Part of a small language model's weights.
Training: 129M tokens, 7868 steps.
Each number is 128 + 24 x the weight over its row's rms, rounded and kept within 0 to 255. Layers, rows and columns count from 0. Numbers have three digits each. The size before them is the row's rms in percent of the matrix's.

# layer 2 MLP gate, 256x96, rms 0.224, rows 0-144, columns 0-95
108:139117182166167099119150140126141151141157079115117150135156118131122139108105104175173169128128135121136142144155087117124150151091115149125156092096115131110106138113107149119117153133149171109125125119074125130145108115100090143112150134105125101128146174103152156078117120153128148076
087:145132116109155100111168139134081171077168101111117128128158151118105149115123150096133127135136148137178136168116093083132123141109141154158132096094095052146147128126134131119140095098100125117119160126122123141157144132146136080151131100142122118135125132111105147159120144128110134064
096:115120180144115071122136091125101149133150103116147161127145128170123083138124153136122132117100130143110088126114111117168127148133173115104097136105100140107117150085126181090134134115132143113170110116102147131110119162144119166081114139073174071111108119126112130142142135131136104127
097:113118127144095151166110182124125157115088175112092154099084130142124106142112148142130135152139148099099161148175122098140146130123140128137167126119109152126149118160128176164144136080126098103132086109135131122135134145147128121124181118120152099134110133094137100096111078095135114085
101:116107098104133123122125107119106142152164101128107138088181150117157127130079154114167148124122148134118112146118111177140130160135153091133138089114134115152155131074117130161103077158131126157146115095147115099147115097093095188142138115112090108110159127096128115093152108107125128139
094:098130165151089154119128124197133142153104124131135058149126137133085131151110154104126103098093128120100133101130118094123158122114127181130100136125114158127110113136133124146099133113135138173127080125129132139096136119095092132139150137096154118142122157133155080100111132185098135101
102:097151129135131062118102132070145119104075139094126122144147128136114158128088144096119111124116169138093133101165126095114114137120143126105105138111128144173101089139130125148109113106163100123141108116112102134160140136149129142121154086101131155101159158152138152144158114140158193115
102:105151142181134149121176150146142136174096135130120110110140138107117127097105151118151146138110169123100156099150087128126117143188140122106111119084117106124148062159134142134125145142167136124099095119130108106167140093136132155096132142136122118107160173148139114162129170145154124161
111:112149086110096087170136145109078122192151160153104139109166093151164135098084151134112101110148133107105146137104102150134135139160143123136106102089101125166129136117142125152118103099108115126117152133166144100126119101110165129168134114122150117112163115100153095108132112114172144118
096:129151131153096089089135118127166145190128136109127137139112118110102171119115126160171162134150129120106100145112086097166103157099160102136122143121164120114126123103158192082102178120105129124146134147124104102135157138141179128153153102150151120108152143125122145108127112119116094124
104:095133138148174144105182125138141130152098113159160174131116125148107107101129136108137151137146147098166106138101128145130075102174109095135097119097128151109139115134091123113114117107131148142153124123145102127108101118131167102131142185082087146143180120145082138134137166107150119129
104:162141169121092108124142178122094146146113158098113086112105132152132140128141136120148138187130143098133135106157134127126051114128137129120141099101125120140115103157141124119124129152111100112157103150146158104135115113128180077066137177103127155126120097139126090140141115159143146128
093:132104152101142115129140125125108104109124116117109136126165130169148115162140111082127154113136131141110146104124133092097137116116158075123145127104150118133113110139166180116083131113065130144118150150126120124189062172097114139128112143115121137106142152100163139120164094078126134139
092:110123166139157134100160102136093172123199087067124090133102128166124118168123107119120079147099128151154143126149173158116144116106131135146125179141115115096099106138140150113128117112166109131117098105149113132110110138104131146155169143155108124131149163131136141118139127130155146100
101:138126101094133066144114134100143170145144091154151179146116124106125105163135153083121106091106105126103107144132097145128104147146094105109089114135138062115114138089148136102124146123157142107154166160098110119126085128115102112171113149107111146123124157126133093142094131108122130120
105:114134125130170075111130084169121145114063156107100164095147108110106121164135158130109116156139148127145096156148137132112133111112115171101145095116106140121078135134184101183125119154177145121151125148125100116111126144126144136142129142110119134084098128143144120097155122118105161132
089:171128123137084143126133125102101115144117140115115118113138085126159140141093113056111166138108132115184141117136089154110138108117182123108127183159125108165119116106139155148112127166119102087149133141117119126147121141152156147142116178149134082135115133129106169102127152088131139145
092:167087121144152111141130168098107111140142107091108110119100131133128113151115126159098127123144098160125130083092111121095112131116122146118112111121118157098134105136164133138150166105069100110078104158120149116166156124153149169158143100139126106119151126118089080121098134120078155104
097:080159103109061110120151135138107162138123097175139187134111096149128136094138111121124122084118133128094123148161101165134130104121117139150113103110125150143151120092116142121163094103108155137140125115151120118114114111102173113151141150081166146163143115117142111100131119089136117082
118:145191149152097110143153137114121152141129111140106093145089156117145136139133150121146159108109167123081174115169130107110143150068138121108146088153137145131098117145133150098072160078123104161155121124149159136130106142143150156170137146118138106130117127140099119122099143153128114158
091:124144177092136167145162092145106131110084139123127160149121138131118114112119131099131135150076154168170117092136160100111140110117134135157120140069102108111132161154133135121132126164121155132148157160084092136124158101133119142093157138123109162106128102134115141111092157100127161079
095:120168144149147096154074130162095136136120157171127132124115115127135129164121114131133089127135127170124127107140150158161081122112120105144084149154131155126132159103127161134076154131087125094145117126103132147115160125147108169154166092145124113083071112156120153139169132141127128108
091:075145173145089116114136124108144148131129128130123100114110160143118138100131112125184106134103079107106160120143122167112136138148099132163100151149128140150157107135088136123154157155127171149144131110098137126108110091103087173141095179127164116113148107120165080112125120127124101111
094:147152108095107132113148124136135106119158083131118136127156143133138124119094152117148155171097115134110151134121110163152134173152099165116124125170134092118144117131150101138086114103107171072123122144092143147123137134125155161085116145040132126150147121078110120104098128149133130128
090:095167123155114083142134134132129141114125100140072115132142088124127137156184081108131105126116135119119129127127114129109138152113107144130150140161128133173126136177122158130128106098132143157083128127141116158142105123110133146136123101145153088154119076167128200163154174119145145098
099:159079108097145084116108089154105106136135101168111132095133122130151127142129132112118150136133157086118122156148111114149143163131119113120083117077133121154104107140126128110100114120115107111165138187114161126178113102152107127103102151136138155117179158080113141127180110142152129116
092:146105137082138166066166194088072143136158139133137151114128150099126146113149109120165099116136127170119095166149140086144132115122097100122095108127124084185113122124120138129156121120117130124130083118121154145138112115145116126138094125169119107128139143096119152161117121143126124100
111:147121180149170099113087165128111124118147138128131159138135130150133117123123134173095131163102141160096140125140106148093105143112128150095108150138161092121139099136118067158100122116152102128106095140122120109157113148129101167131145155145147094143139184129110084087084130161143133123
092:101152107096117119100132128123071172126159160138137074111113151122127138139152113123102120125144189077113132084154132110096128146176155117146119123127159153115120132162113134119128119112126121133132151137139103088141086091136126112147180122127096162182146168129112161118108142110141156139
072:183127164120104129122101158086149090142114157146146151092144134118088117096088103144130118146105106098133105158117128121118171114135162156140123162133138140099111141076157124148150103128111083144156097106151139157131139079080124142137122093119134117136148145155105164149118146096123169117
110:152162155156135129112134128134111163150163099133129100142117141121134125115098145073137138158127159125102154143119110135127137145119148106112167114114142119171110152164131194112137113142072148103106118145204150133104122107120145094121124161140103112118151132107151104089111100158171094140
102:126145132147069100141145124137162109102112135130159123089127151171107121156125129118126084129176139138107111114137110112120114113148138156187117112142063123137086076158108165130150094150107140181140129135144118125067131141094116130125135116152122100115154133147122121092112093108119138138
099:104112157133113091161156139092099171132134122075125145135121119137117133183109156113134140108137104125132131091082140144090127111116094151128106148130123146073126117150113159098139131123141112153116150117113094139133117160101167121165138093102111125085172167124122147148099171134080103116
100:118071111103092143161112117138106123132065139116164120123092116174133103131124096136145113100105110113110137124105124132138138143143182152107155157096112147104161097142146153143144116108112070142110130091134159148133143153110111143102088093088158122145137157121088120167141112125124156132
123:142083149082140143079149156049109138081176184139134141119105133096136130110113141148141112132172120125131128155160136114138171125106142109164122125128127080164134146086146140135142107115102151110135123104115133147139136131114149134120110122150119108152121123119103184137149167090116133120
096:166158131158122108130118112124098170134173100145097136151090129171133112137131130103120142143168118106149115116122168155170113112129135119106136134160123103138188097137121185148125151053161123125129119146139099118130120128114100113108132094093112081120117131137144101151115103113114078131
105:154105142133183160071157137076113143141143137137136170124116110077142106130156148119130146110135124157122144154155105095161147151109104082157091130121139117184123133074132141125153120100096149146159123106121089117094130146142133132122094129130133072116138130122129131146162163138134123103
082:122185152115084107134106193135108147126168171134115128112134124121119097127129093151141083097150113104166129098142140082100181121079119150137147163136155101165100126162148103146150135122117132123118090110132101126136141142105154125148127142087147163121173113130129124127154122141107140110
094:074151133136106143132136123141129141136125156082115182140078141143128074115111117106126117153134125119173131097174122122171130148119130100126087079080110108111129135094114168127122125134143169094145117146103132092103128136117132087074151097131123122133151111162137140115146146120084123117
103:062115125155160126133129140155119140138150135123109149118097124039092151146114128093166098143174133144133115104133145147119080146139133137152112115138111084086100130135125139103159146112103144116149102138133060147097126131102155085140133149138150133145126138133127098150123139154124133102
097:096140139125100121130137103142130133108067166134157138122123147116064100159088118118148089083169169163133110092126147137110112107108122113172152108130110126160111125112128101124105163128145124088146132123093096142110136093083119143090145138124105139133172116148143127143102165111145104105
091:132125127126124081139136135097139146131135129138099128078097139112167135123124122151126143120122157125080149107179085136088140154181071147105146147122122105098131097132102167123146112066143138122131128114075087141133090123144103121147101113091141136102106144109115094145101146156125116111
099:119166124113146131130148124103146174137149128120101150127209165138125125070119144097104153132129144126150108130152126118126135115122145060154130107103156168106156165124125117112119136145142128106107154137139124127161096105132124166146149162118120120112142185145131161099140135163163078122
102:181116081117133101109148118140107159139097128127140136069087081150085128087148114140117103128115119156140143120119110080163155129143081150120129083126139135118107134134148138141124134094132139150106172165119098132135098114160159094106147138131107096142152125136146152160077106147121124148
109:114173096107100107124132097123120169116133121116129146181148106172190117126101122069144104160143118094157125140098152121132107109140113139111140113125178106159108095129145119146102144139169132138093072100099168154165102119114142095103119121127132137148119134119130115169109132127111149119
105:110157163136115125094108150109117121133144107129131145131160141161115149148164069160153105132090163098170148131075110144105103132119121105181133119152141117124066090126118139103131119131111117138110126109100106132136153113100120139137144145093100109105138094145093114097109120154076117083
109:154131187094095119125125082133116147131098120116090115191104134153099115132097136136127134148098151127166119090149095086166091160148091130095096107098136130106141098121128080144140130161111074130127118133119165128145093119122170131130141125122109143126124159156138106146127115145099125103
096:098103121141115092148122107147097133108087145140170110126153120131085130136151121147122104128127137134162153151117126107162137113169131121147086142080165177126109097143150126108147142143082120169135132153149104111157095115086144127093111107096116120072166118115131111140132150099079103116
103:088148068101120091190139138144099162104102122143153164117108100138164126105135109141099186108129137134069143142131089124104131124119124123157137106126083164126112130080138138116169116156145107124163112174118137136118121086133126122121124104116149123121162121110095133139151145128090135138
116:107152123162082122139137125197086151122095151124118084108099154179104163148144116114122070112153093170121119149170143116136117072153115149178103123112128141134099072133118120110156137140133118135113122137134088144150126101107147124107126126101117139108112118131108111101129153118110133137
106:115147130163078093144129141087107165119125124135111064134101147123135110123134107163162135148130129151137124067117131117105094117082134141139152163103145116092125125147150114135108154143143082124133100114104128118118145153124164169095141129154184106149146106134154173165114128142138132168
094:145119149180087080118139153069137118114100123173120103113172137112108150153120156109104116149100137134110127100161137105109101153139119166112116143128142148102129090142129139134082141165112095122110157158134097139154113141125141095125138119122116092111141120165143097175122127121079166093
094:101122167140092156126140118107146155134125119116137143115093118136133098169119116136181103123118195117111122137148108119142127141161145196139129142063173093112151146102149169112152147099133165108157117128104138138123131121140158092146167116116095151126116125149143123179118115142119153117
102:152134116143101113074153162089097147142143126151100126118145142082115138110162114125099177125164148141103148154115097131102109144137103131082105118106163186143140139153138134146122107130112098129150159137120108129164112144119112184107092154108135109089125092130149131106168113142087111135
105:111162173129105108145145115105132134152126137154117069102133170163159133111099126118155129139076139131126128151114142125123162152113169119152110123146155119146099121101138128106074128159121127094148118171112128120169108128142080116066154105144093120097160128125153140112147094118143140169
096:127094128100136119142115147148075145139126118126127152130115124126110095157137144078114109097123167129120123138100132168153160167183110157111136123110138092166110132083161125129140102083155167130183126127080138144142135106133118118122154117125099142132145100110153080140116160083128165136
106:128156135135076117176133119166104128173126121083148141099106142104144106151109131137094133097144112127113205040112121126143136131107170145120144094095109146129131142144138158122113120107099096156126120174113125143110121128138128155113153141093150104168145147104124139150140126141124126117
101:108152157112070116127106140168084144113139082111113104092121122117127146115123130121125103091139123178131144121123110134127153134124106077140110129118173141104139147141158112089120142099138100116119152101136145097142081137081211162135139173131105147142153122145128153147136121115135108147
100:100143080142169147146139125122118103103113164132121136151086131132173119127146109116121146146130152097132064154121134180114123170108140107134111112096079152182150091136156167141136129128116105128131180103150131112089132117161137152116131081123141144093087110148131117128111120127149156130
095:145125167138144114142152115134122162158120095135148100113166152156109145133102136079149112108146116097142152065168085078127112131154126120143142131118191133120160139110106100100123146138145130117071113115174126122112073114084154147137115099145116156101121146147127146108117113111130125134
092:117149131100123177185183106137128131138098109145102135160113096160087082137112116104114094125127140107108142113117142142149146141129146100165156103121126196137123113151136102166081157123103161145123084146154095132156123139074138147101121117126132127099149112116133145114129123125158135158
094:128152149130083129106149104151109181152120136145187141139117148140108120117117101129138122094143149097093127115123135094126116131090155116079135125128104140132160113130127134106201093159162086147148148118168129111085114110145150114115164121101112133124134128120139131125177073098131113158
086:093138193115117113130130146132133136133117169139115119103154118170137122145124145130127099151123098148086165121180129117119122105130126152126148097161141163148125126171102105111143130149086113130101116143144116134129127168102048128143117094083136150151147161142089125143093126112150141080
099:159174122096096111123089171130153130138065196128111137086087132126118153173120125143153134141128133099124102105096139144112131109121118171098116085108174108148112144148128156166150152145128121147101117123135109159085128134109156113135095122122150117155167123132124110150119140128101140104
100:131151120068076129145111071139120136140104129119091132115095162119136135120081078155130135163124113129115127117135128144113141131118156102126146108104125115163140125182145156148122174179151108114107113125118173114128135096129115111118162088106157147114120156127112092128107112094183148117
090:121115110120094120129110125154123091110118111125139125141161186115138112129083186102147103149150151136122086094114161130130136152164157130098139116148085127151154087106110094169175100162121151100098171151127093116145092092133117097102099112133135129113147136129123134106125148130092150129
090:092127141143117120156137158134092146161140091126120126111123134133119147150111193099150107129093112110114147094134134088164119143147167164068151121173152170134116111107142131113123114123118150150117103089183117152140126137107139129077132104104133113084109111103138120102085164131122147135
101:094093095106092093100110101144111125126115080141152171140118145136100137108133163070129097117134119111164097148114123140093135110125147116082144090086158157145126092092106140146109115120137147133143126145153118115133078118114160088128115103103144180116139154107148117112100139119114164137
102:111128158129110158129127117123142095156109102093135086117141125139123174128158116108170168148143135106133153143131114113089140126128125085096123164159132122122138140168092153090146136100126150060149150097108130154139130127095183167149165133130126104142082120139103150108074139117134129132
099:139072141116158141115104162144085132141152076124088115112143137132126127136119178132144146131097157108146143104147093136155080170135123136116122097144146123120106143138143105129120128153128181135110129131114138127164115157155147101077186127112123129093111140104148147071161143118168111136
104:116107119082113069173139112159081129079089150095143144129109131148112128190127093118136104130106119123132167172111126114122123116093119162103134087097143118145131109116139121110091117169126096112152118160131124092144103104117121124129133123076109112128144086122121155154140118104156147110
095:117123140165096115211117117172102137085131108108112132134109113133159131063124076128111133143129136141145151120146126161148117154120150112137138122125136168118122160133115134095122117113139095158107118127126159179123110115087144142097115092139153136137078104113096093115119125122112075146
096:144092115096136106143148129085141119199147113173118150130155134128143114122169153120106142118137129098097135080148161100122093144154074118135125134141167163126149128109136155129166114105160100116178140124097131140138120123125113112085155158128105104086094143108137098153126123103120164121
115:065175098168124118120139161126124176116090152137128102093159138156125129104139128138098132119161143116134102148143134150126133088144123090143115121101110143137090114172123135074177122105117094161145116134168111094135099122111146133118132113126144148140147119072128135107116156080098113127
087:135104152170135110139100150127102116180144105127145186162091143126112121158123134077126036122147144123134118147140144143111113099139135162138085125123119142130137108108166135105113152102138091126121141140151095126143141133103131125137124148127104132134120111150129077092084190110130137120
103:160130118087116090176127137081080121149170139122122126123158139157134116110070146137122166121115169123148126103152123108087080111127137113116120142146142137127087076107124123146109097124123132146096104148129096109126167106147119132113130127182113121147184103100117149126122105113131173133
109:131139167166171131132140142132135183149088167122120107136153128132114129135113128151131123113158061152141095064149164125118112110089131119154112108137137148105118119101116138079164113167132136122096152122111124144116134116181135136126159136116128102122133154137123120183082101135089148111
094:104174131154105080164125143096069148145125132128083194104149126091156126165116121128099131107111121126124116139145136122175154148096147116115128125125128107125136148139155118109107161084151150114106142160143111117106113076135111150152122148115151099173080145117128120131098124138161108102
123:127121153084105111133106153140157144162102154129167120099131125154139122118095138111132111100188172104120114175105134159152082135119137105131113113070133119181150129165115125140142127127113106100138117123172099111151091135134100112134133164147108089123153133105141077152106124108123150161
106:132045074143179147115144107200163123119143148140125140129091145095119155101111135099135113119153123166086113158159105133127146122077130152108093136123114128151111139130112160122104128138135155118128121148118113093153105115110131121124125099125138118135108160163143179114108109137146115107
106:110074097132120146144150173160095138143095121139090154133119144111144133175146159120143119133138153149159129141136094126139079098124090125109131129090101111125108151138141162153144152104101144094174130122115112134107120131137143105083122164080159160100133109113107103090102163097146104114
098:088111116091109110137160135113098126155161165131125094119149165145141116082103104082138113101068152109160133125144132117160168171130121086156117124115134131162135126147119120106134114129102140134134173110152161165121107121171096101123104116124130131147152153127122157169174128099157151123
106:163152090112119098069109153136085166126118116120144125092125120153144127154117128127113156176127147118105134158113109130130131127104153149114134128162112143165141152146124165140146126127053125143089131144157155127134169114101086141108119122102133139123122135096134081102152146133181156083
093:112113116126109139166131096152123162117136105082187099106078119101096057095108115166157091117137112101135124186106130145122106112105102116122150111107156125138105089153131141115144127144166153109148151135116132149134133099132112174095131138146133124117114111111115118084148128124167127149
103:114143143158125164165179123125099120160092139108135132089112117114147126115140172046110152115113127130118107106171130110151145156116138096149137166106154107136110159123117150080166130116131137106119118149101135093086134110105108107137119130132157121091133115166092084134134133101114094140
105:118128124191150086116089149148095132147177100106122114133108107079150103163140111134082130095156136122102130141158114152142078126085120129117105147128113072112124111120145152100130161110118105147142086115118143128121125164107136152143137131097160110152112136141096115104114115158096169109
110:131115140105081133152170136142042170130158154129142118105166139096145134124111097170141145113075109111120152136123092158136137177132117141105093130172147127131131139151129076109116157098121114120111114113109152124140109093108104158134137140093155122123094120101157122132108119113102131106
096:105158137157045127150137135123172146150115141169137133109159137113082139134123171124178122138119146089132140133110121116117149089153123114141134112130122121159081181177137139105125120141117146134108113107148093141106102145160138147144131144102142119147092195097144128113119120148147118123
108:098154139131142116105093149138129128164156129164108158142137153137122140136118132120130128102083059151123135082122140166114175140118138105110087128133157135121101105179163155137080156155135117121123129127153129120109110093135160174154133175122143128092104152111160130087100138139149109154
085:124182125146089085092171155089057135145084141117120136127114119112145138136154121130117141153101134124102140126140136121119150141121152167061150135155113150145090109141106133171130154122096154141089104137132138135131124172146129148122103137141151139110136082104143079149131113148125148101
097:101121119107113082131161135150142113127117131093152138088104103160094106134128105118129122095140118123116113133127109128132133107126133127165102144069137151103159127068175144156122137132145150093144155158130101102091113146138107129124159140121120091097140145149144074129147137098067186136
106:133130083113138135141069171157114152103126132148107117089153140129126110143115152105106133155154167107100127187092103120145097134118143139136123176169136142124056140183143131140112131107111138170120130096156172135153143147141152138149136121113133140163120109100101107142113099146126130149
106:109102128119103132135155157144125168137123136096104130128152121123112162093146143107132156142114153172121158164160075130156148119105124082151131156122117156147161131120147127130125141138105084095108108109095116127087108111133193170099126159101131121140120166126120114144141196097154125113
086:112112108130106177135149134138086150091139134128145092162115131097111121089122152103115106149152139145129107106123110119135094126101084155104148101091113153127076105133141094125095135089109146154137149145087120128152114056153135072121144162135156142118140118160154142166122105141132149123
108:128116122106122130123146119069138173181144141137129127167151136097149091116130104133097159143142108096113139137093122158153100132092116124161110136121148165107124169133151104113103148161111135110147140158118115122109114107137116164156110157099100121055118137197135122129143135154110100105
101:133141100145115110119142130125142177121189088135129171118171108165137110132134142117125163104135120165119139103122114135079104106109101119133152130117135125080119107089115207131114152081142120124158146112139124149119129140118142128137160127089119176137127126134161146146072133131091155138
099:122153116105124109111090131101082110112089126106103096108108127147137136147132157146121129147118141098112159148093160144146123117156099208153129122144141148161131111179139150131148108111109081130136126144128157163136148130140105137111130103150164134150072137167106106170156163154110144112
103:069125166160086117123152083170109166128123118106099123123125124143076123149105169117145142117117117103134134123104127130076092113134126111096135106110155170076100121183142100139119117166126132113119125129114150123162077148118163115121108129108124147110132134129137172135098123151156152153
106:087112127172109142140078154112137138131133106163146101097129105176121137144112148151142132146122169109109180153127092158189131145157147142098108103142142153153113140116109125105143133107109133137135151182128111102156118135100109149078123126088148141136138112078114129161139175127127145145
100:114142133164119157116124142145132159101137134138146151175158145100112104141139123143113136149153178137099142117128166125110118138136153108107093153097140116071095152165119146117149133124131130135109096124154125104183115149115161183158144112093157126172147083110096170106087143154136135126
095:134109123142126136130178137128147167178134134107141122131141159146135113114097139084115138130112118113102119113123085130112101158123132153173127162147125138100141112116120189103088152183116142134084148085127131177169123136146182123118104139124118131121113114138135118139077111106134085082
107:083111110094113135125080112131109153157116100130095149135133138148098117111110134109098145108133123138153090094122130140178098137202147140092109111142137126105113099131139131121131127091130068143177145177150147089118113137156113137117157126125114120143140098089131095140115163100116133089
085:126132147148122134126131105096150153098150156071131140088169166125132120112116128130100094131137120139159129083152118148131096099142120116131103136057127119159101126127110107137155082147113107111123135127117086125075078125117123185158125128120149107094130155128106112165091157145131135159
109:111105124116131122120109090173084177125125129124135178154095144106143113132187163139126165127094160146106118145134112118113151132112131123131178122128188101123117113145133154125125137130126172151163136135108087147126161130119125136129133124070096117141133157183157083113104154152123128128
099:135155128143104090176137110155085158148113154169103136146118152115111131104132147149123102111186151181108131106122116087134136118082118123123112102132131094146115156161179127150143089120129112133129134147141083119143129130154137124165139082146159165077143095116148131164139143115143138151
102:120152114179087162135124103131080113135141162142140090123130121099119135125114199116161109157157146125137135151159096127108145119144117047106129141103162142131106162078143155114133118107132147150133156119147105139166118138150118131127116161107157094101135105130121166159146129120146119101
110:111138073146097114165113104107106146083067160101181125158095107162109160128125141083105105131173164133136143121109135132132086114145127140133103134133106112097189128139130142138146138148125107121107109127128108151150143104109095117128142126124079118159130143176093157134124103114120135114
098:154116120146132098159148112131107120137087135109113130139124148094164169135128122100113159147136149117079139116192103126107109149122164155073136108168094132149134121114131150137108163100149134109121114138119173116149131109172161156084156143123132099134146138088126135104142195109146108132
094:160164138106125122110139124108098182133124119131122092168146143144133139103080137110125148106103100093115175074125111102123175159103147107127167105118155151112151128115128159155095182171117136098076096135136164155142134121131115143115126106110162092127113115143144159131154132135121134142
106:117097087150110161115111129127113129103140130126103118113090109170075099144130087103126094125146117118098128161126107111125089143118127159163095147142147085150149140127115136104154095143138127113125180159102108142168124083079081147117137081112135151106104123145143137142153110083125120142
100:133131137173150128126105163074164120157122148146108141109103155157102109123166125140127111147138126125111162130148185095152129129080129101144105099073113153115134122166181135089093160141168139133139149144134144121126107134133119170148144126141136145092111142107089104145135118102112170101
107:103134136106128138170151117129076171123092125112137097112137128112136150097100098082094096122085081117115118115103146140110134138121130140142093123121108125152172162157167122121152117146128125107112137105155135151162118100101152159090155104149149150107154108161143130191159115137125149089
095:106134138163136118133133148131121158093132134114064089154088138129143130156134149094149123149144162136171099131123140122146099107131176156159153134109109088151105157103154140137176123112119119157157089157118127188130088121130167132089112145151143137165134092107105099132120146124152114110
103:139179200130083128145125113119110153111137127094113152135125127148136087119117149138119139117130129146153120089104179104130160139146145113124151140136144106109115135135112154076146121141128116168098120110161144101121115118147136155150157117094176099164123148124099140129096076187159119110
098:080104181155140128137113164077095135106127116134146138142120147119177156155125102112123129128125117129101110100096135133125101164119101107115138125166147141103151121141146088131118081159163122129130148154127056130116113119096115165139128165101135106100153129109116171131142140182116112100
108:157165093107121062085112157106141164142128109152096125108126108090128105140115147078133125123100164092115122146135151119120119177155147138097104124178111132128148100129145164178123157102084083134114165127131141125130148118123124110111094126133151117157127141127144129150151126145106179141
103:129085141083124109157097116142117109146113163095125124133123102158126120151115182098095163165134128090132149110147080118107120151174141160117142126132070139096138090110153150152149104145136065143142117121101104117151116112161090117142139113088119112123121147144109124168112160120117131141
095:122111103094115126140102118118139138108145096111081161162147155130133105157123124077125111158103140099194145138137188172134135110144089084107138116116130095162111109129123093119115124139148149104137080151134147097134092128103121107095102130126108121088127161133129153096127087108119147126
106:087115137107151135144134103116081118144111110127121227146129102139167114113154147093105105141139125112137139115133153158118138147105142082092167135128116169128149158115158123134124108151140147078099119132179141099154117082136144156141155143132100127116110124121150140113137107136131173148
090:056108153163086076127139134108135187160113110104109107141094102139152143139092143154130146138122165150116115096143130131134161097128092151142117109086163096125119113128138134096133153110151105127130129098130098160134133098138139121139124138093101146139087170145077109104148109123138142114
101:114153131114105132168125160123095190141090133126146152068141118126117129108139118113132109107131142084117083098130103108124117152108080079143124110141125089158123134136160167130136110155110116131119084146132144105111128122092132130125116143132105152119172109143105072113108146165108078102
099:114155131144135121167137108132107147085116144104129153133118147136131085119178127117122160122131131123110092161136166124113104108108115071121124066115104080115118132161138104141091119130112122077153137124091084084110108089138098124126162177108120118139134156119131148096141151087141131136
116:123145138159108169100140117133139161135097176138183127171110123111131095116107171125129159151146116108150095126182148120143145119121127086110125110129104143161108125121136166106131138150092105134115125099150096092093121098089116131172126120093102119087138136094127103145124137126097141073
109:128082124124115152169161149158142160163165153126125065129115126112118167132127117149141138146093093105118128095159159142122110119072103126134104147160139123110081172171112141134121111127135123119157084107147133181124120139134119167133150134117147077152119148121141144099129100166134142133
109:149115130157135112094169125146115146156080095132154141125099121119129120152141146089101142149089114163129118074131108102121165139140133151117120133154127195124110134150157098126105192134110118120126104161083110120140094132110114128160135121143176103091113129138142076159118103146144111114
109:119188137151097119107109117100067104118161125131112163132170130193131118124124127101137086125131108125120127118112117140171112145114128135140139134185135103168117161191115110136121119154143121169127138156152117148165106120101132118118118114111132145120094104073143172124149135112137156119
107:068138129189125118135210130147127154124137127147118134165124108126131115165096157107108123146102100126133126131113141121090133130126152147108089154120124106096138108124159129141143078186129136118114088129137129143124133114095133135076104127093157111104133125159142134125104108115128194138
094:140090130150120159131102165117136157138163134128130144098086142100071095123136120126161142118179120068157119097133120106101100114120138163152118138142097084109115108103137155124183139125111098083148141176139080117126143152143102149164135127147138139121112112158110099118125145127126154108
086:132136125137107110121164144077088173115110115147160109120129104173147137168110177080100142112135152118138156072135137127110101150095122161113136106076094119115143123121142115120136136153115145136157113094136116154123119162156176125076124139120120110090120125142152125096123152089124160107
098:138144175165137121114126101104077146123146126115124159123148099122154161138092135140130113110117119142137166144116124148138156143117108123137120094099108134162121145138139119091117181141084092187147163098064131090107108130094141144136123179088170100119139153139126127162118115115112138126
078:115086157167145164102220103158136165108189110076145151144104133124144130143174110120144105107150152131164111121145137116123136120137124125101124117122117096114122140125122131123142109104107167105166110124119126131114138100131127119145141153129126110133095103126132088088179130122134110082
094:122102121132088141128114130169124147175136176164170146099148141103117167127156160140100120125128126170157100099152106149150125128123166144160080112101143163172126152147113115121134086136146135198094143147178132129116132109104104163112147110113140104119114112119137156144120118144138141113
098:124156150142122108117141144141105182148113152127140119087165124129102132150109156111133144132157121122158143140102135119163142117176128132158141131141161134109142105136128126137119140090068109139082071130167111152146149099113168148158140105079113076163122108129129091161089118131104121102
087:152058134102134067121140187084168095129127169116114132131170134145145150146133137112133130099139145134134174144102123110134098120119129104116119112091112109102146136151122116154099173163105133137147121107098147135156117115164145112088106104115120084123141166103139100119157134120097128105
109:121140105125082067155158143122117146170120126154138111132110117112130140095145154141182101139145128150123114107145134159084093131114101106118167091135176070122118110140167116126112123143083125105149158114131137121144123122150134141155134110113186101096114172153152113109105146107114101137
106:149149126134140119162167132121082171180131134124140101147124105140120118128110089098128157133093090121107123114147124111156115182134112127139119156139147143099121077129147138136103140124133127127149110126114131128127094109113092133102148152070082105085083141132168126088120144086120103080
092:113159117160130142118129107142171130114152114155068142097165156138119133151149156096150181101144130151151156109160101158153157136108132130195142085141121091123118147105112144095149126093147121122134146145118114096127125115112134161105131133124118169104155141152100179087145136135162130126
111:123133127163106098104168128117105148190128117151122103075159107136142115132090128104113155143106142129155141127097096103118136170126126157159105127139154146142163114097135151162093173120102114117116089116141111191141102140112096158109131139074127111146083150155143121132138142131135154112
121:092131101130191070124157154120100151178126126196119106098135145105117099131134139131127157100121129133153117122092130129157109133140169139130098102125156177138103106133107169118113123123095132147142148122178110153141119102143133151137158120102143101081115146137144119113151173115114106123
089:157103126130082081108173119127164125145108166095131119100126114094130135100090146128135118112167142130120151089149125146190119126062128108110102127093115150095154137131166111126122156152099148183159151135106109152121084160139122145107121106162140121118140142110119144109155128101129142118
093:140097108104128099114130176098142124072143141097148139125116131165121106168135143142117157116170157097120120105150117101148065119114137148129132136098161099148145090116138156129176094129131141136148151133151149111107148175090110068107152135113129109158139173126107110155107140146116113136
102:160152180122089144129133129164151151098154128149102135121146124139136122118109164108180132154122084097140149140125118150147126144150143118125148101140170095184132126097125156135107110151109156128165079153167144193165093118100114130112130112105131139143148149120113138123120111154174099134
106:123096128170142117126133115123128188110106110110106115147114101167101106164114117142166138132141134112107096136112127150114122132083135164149099168110139108127121077118115136108138135106110082146185126133102130128191143143122090104085133120134064099102112146135125162144107122134139101103
101:106111106122096132118127179148105136126156116142137151132143133162145102176120146080137147173144146051098118145120132131109134145119122086127098140125132157150138157129113117168153118133126116097123168148099140120140095112123166122117093123094132157156111131125172146104082112095176116103
105:172113109160094127113118134067091157111127139107091122142150128147149100151113130150086097118129110162177118134109132156125113136118127168103111150141153143135114159117178158128133147109101123124125092155115126172130125121124092146128125154075123114138062102133136116107120167154110152092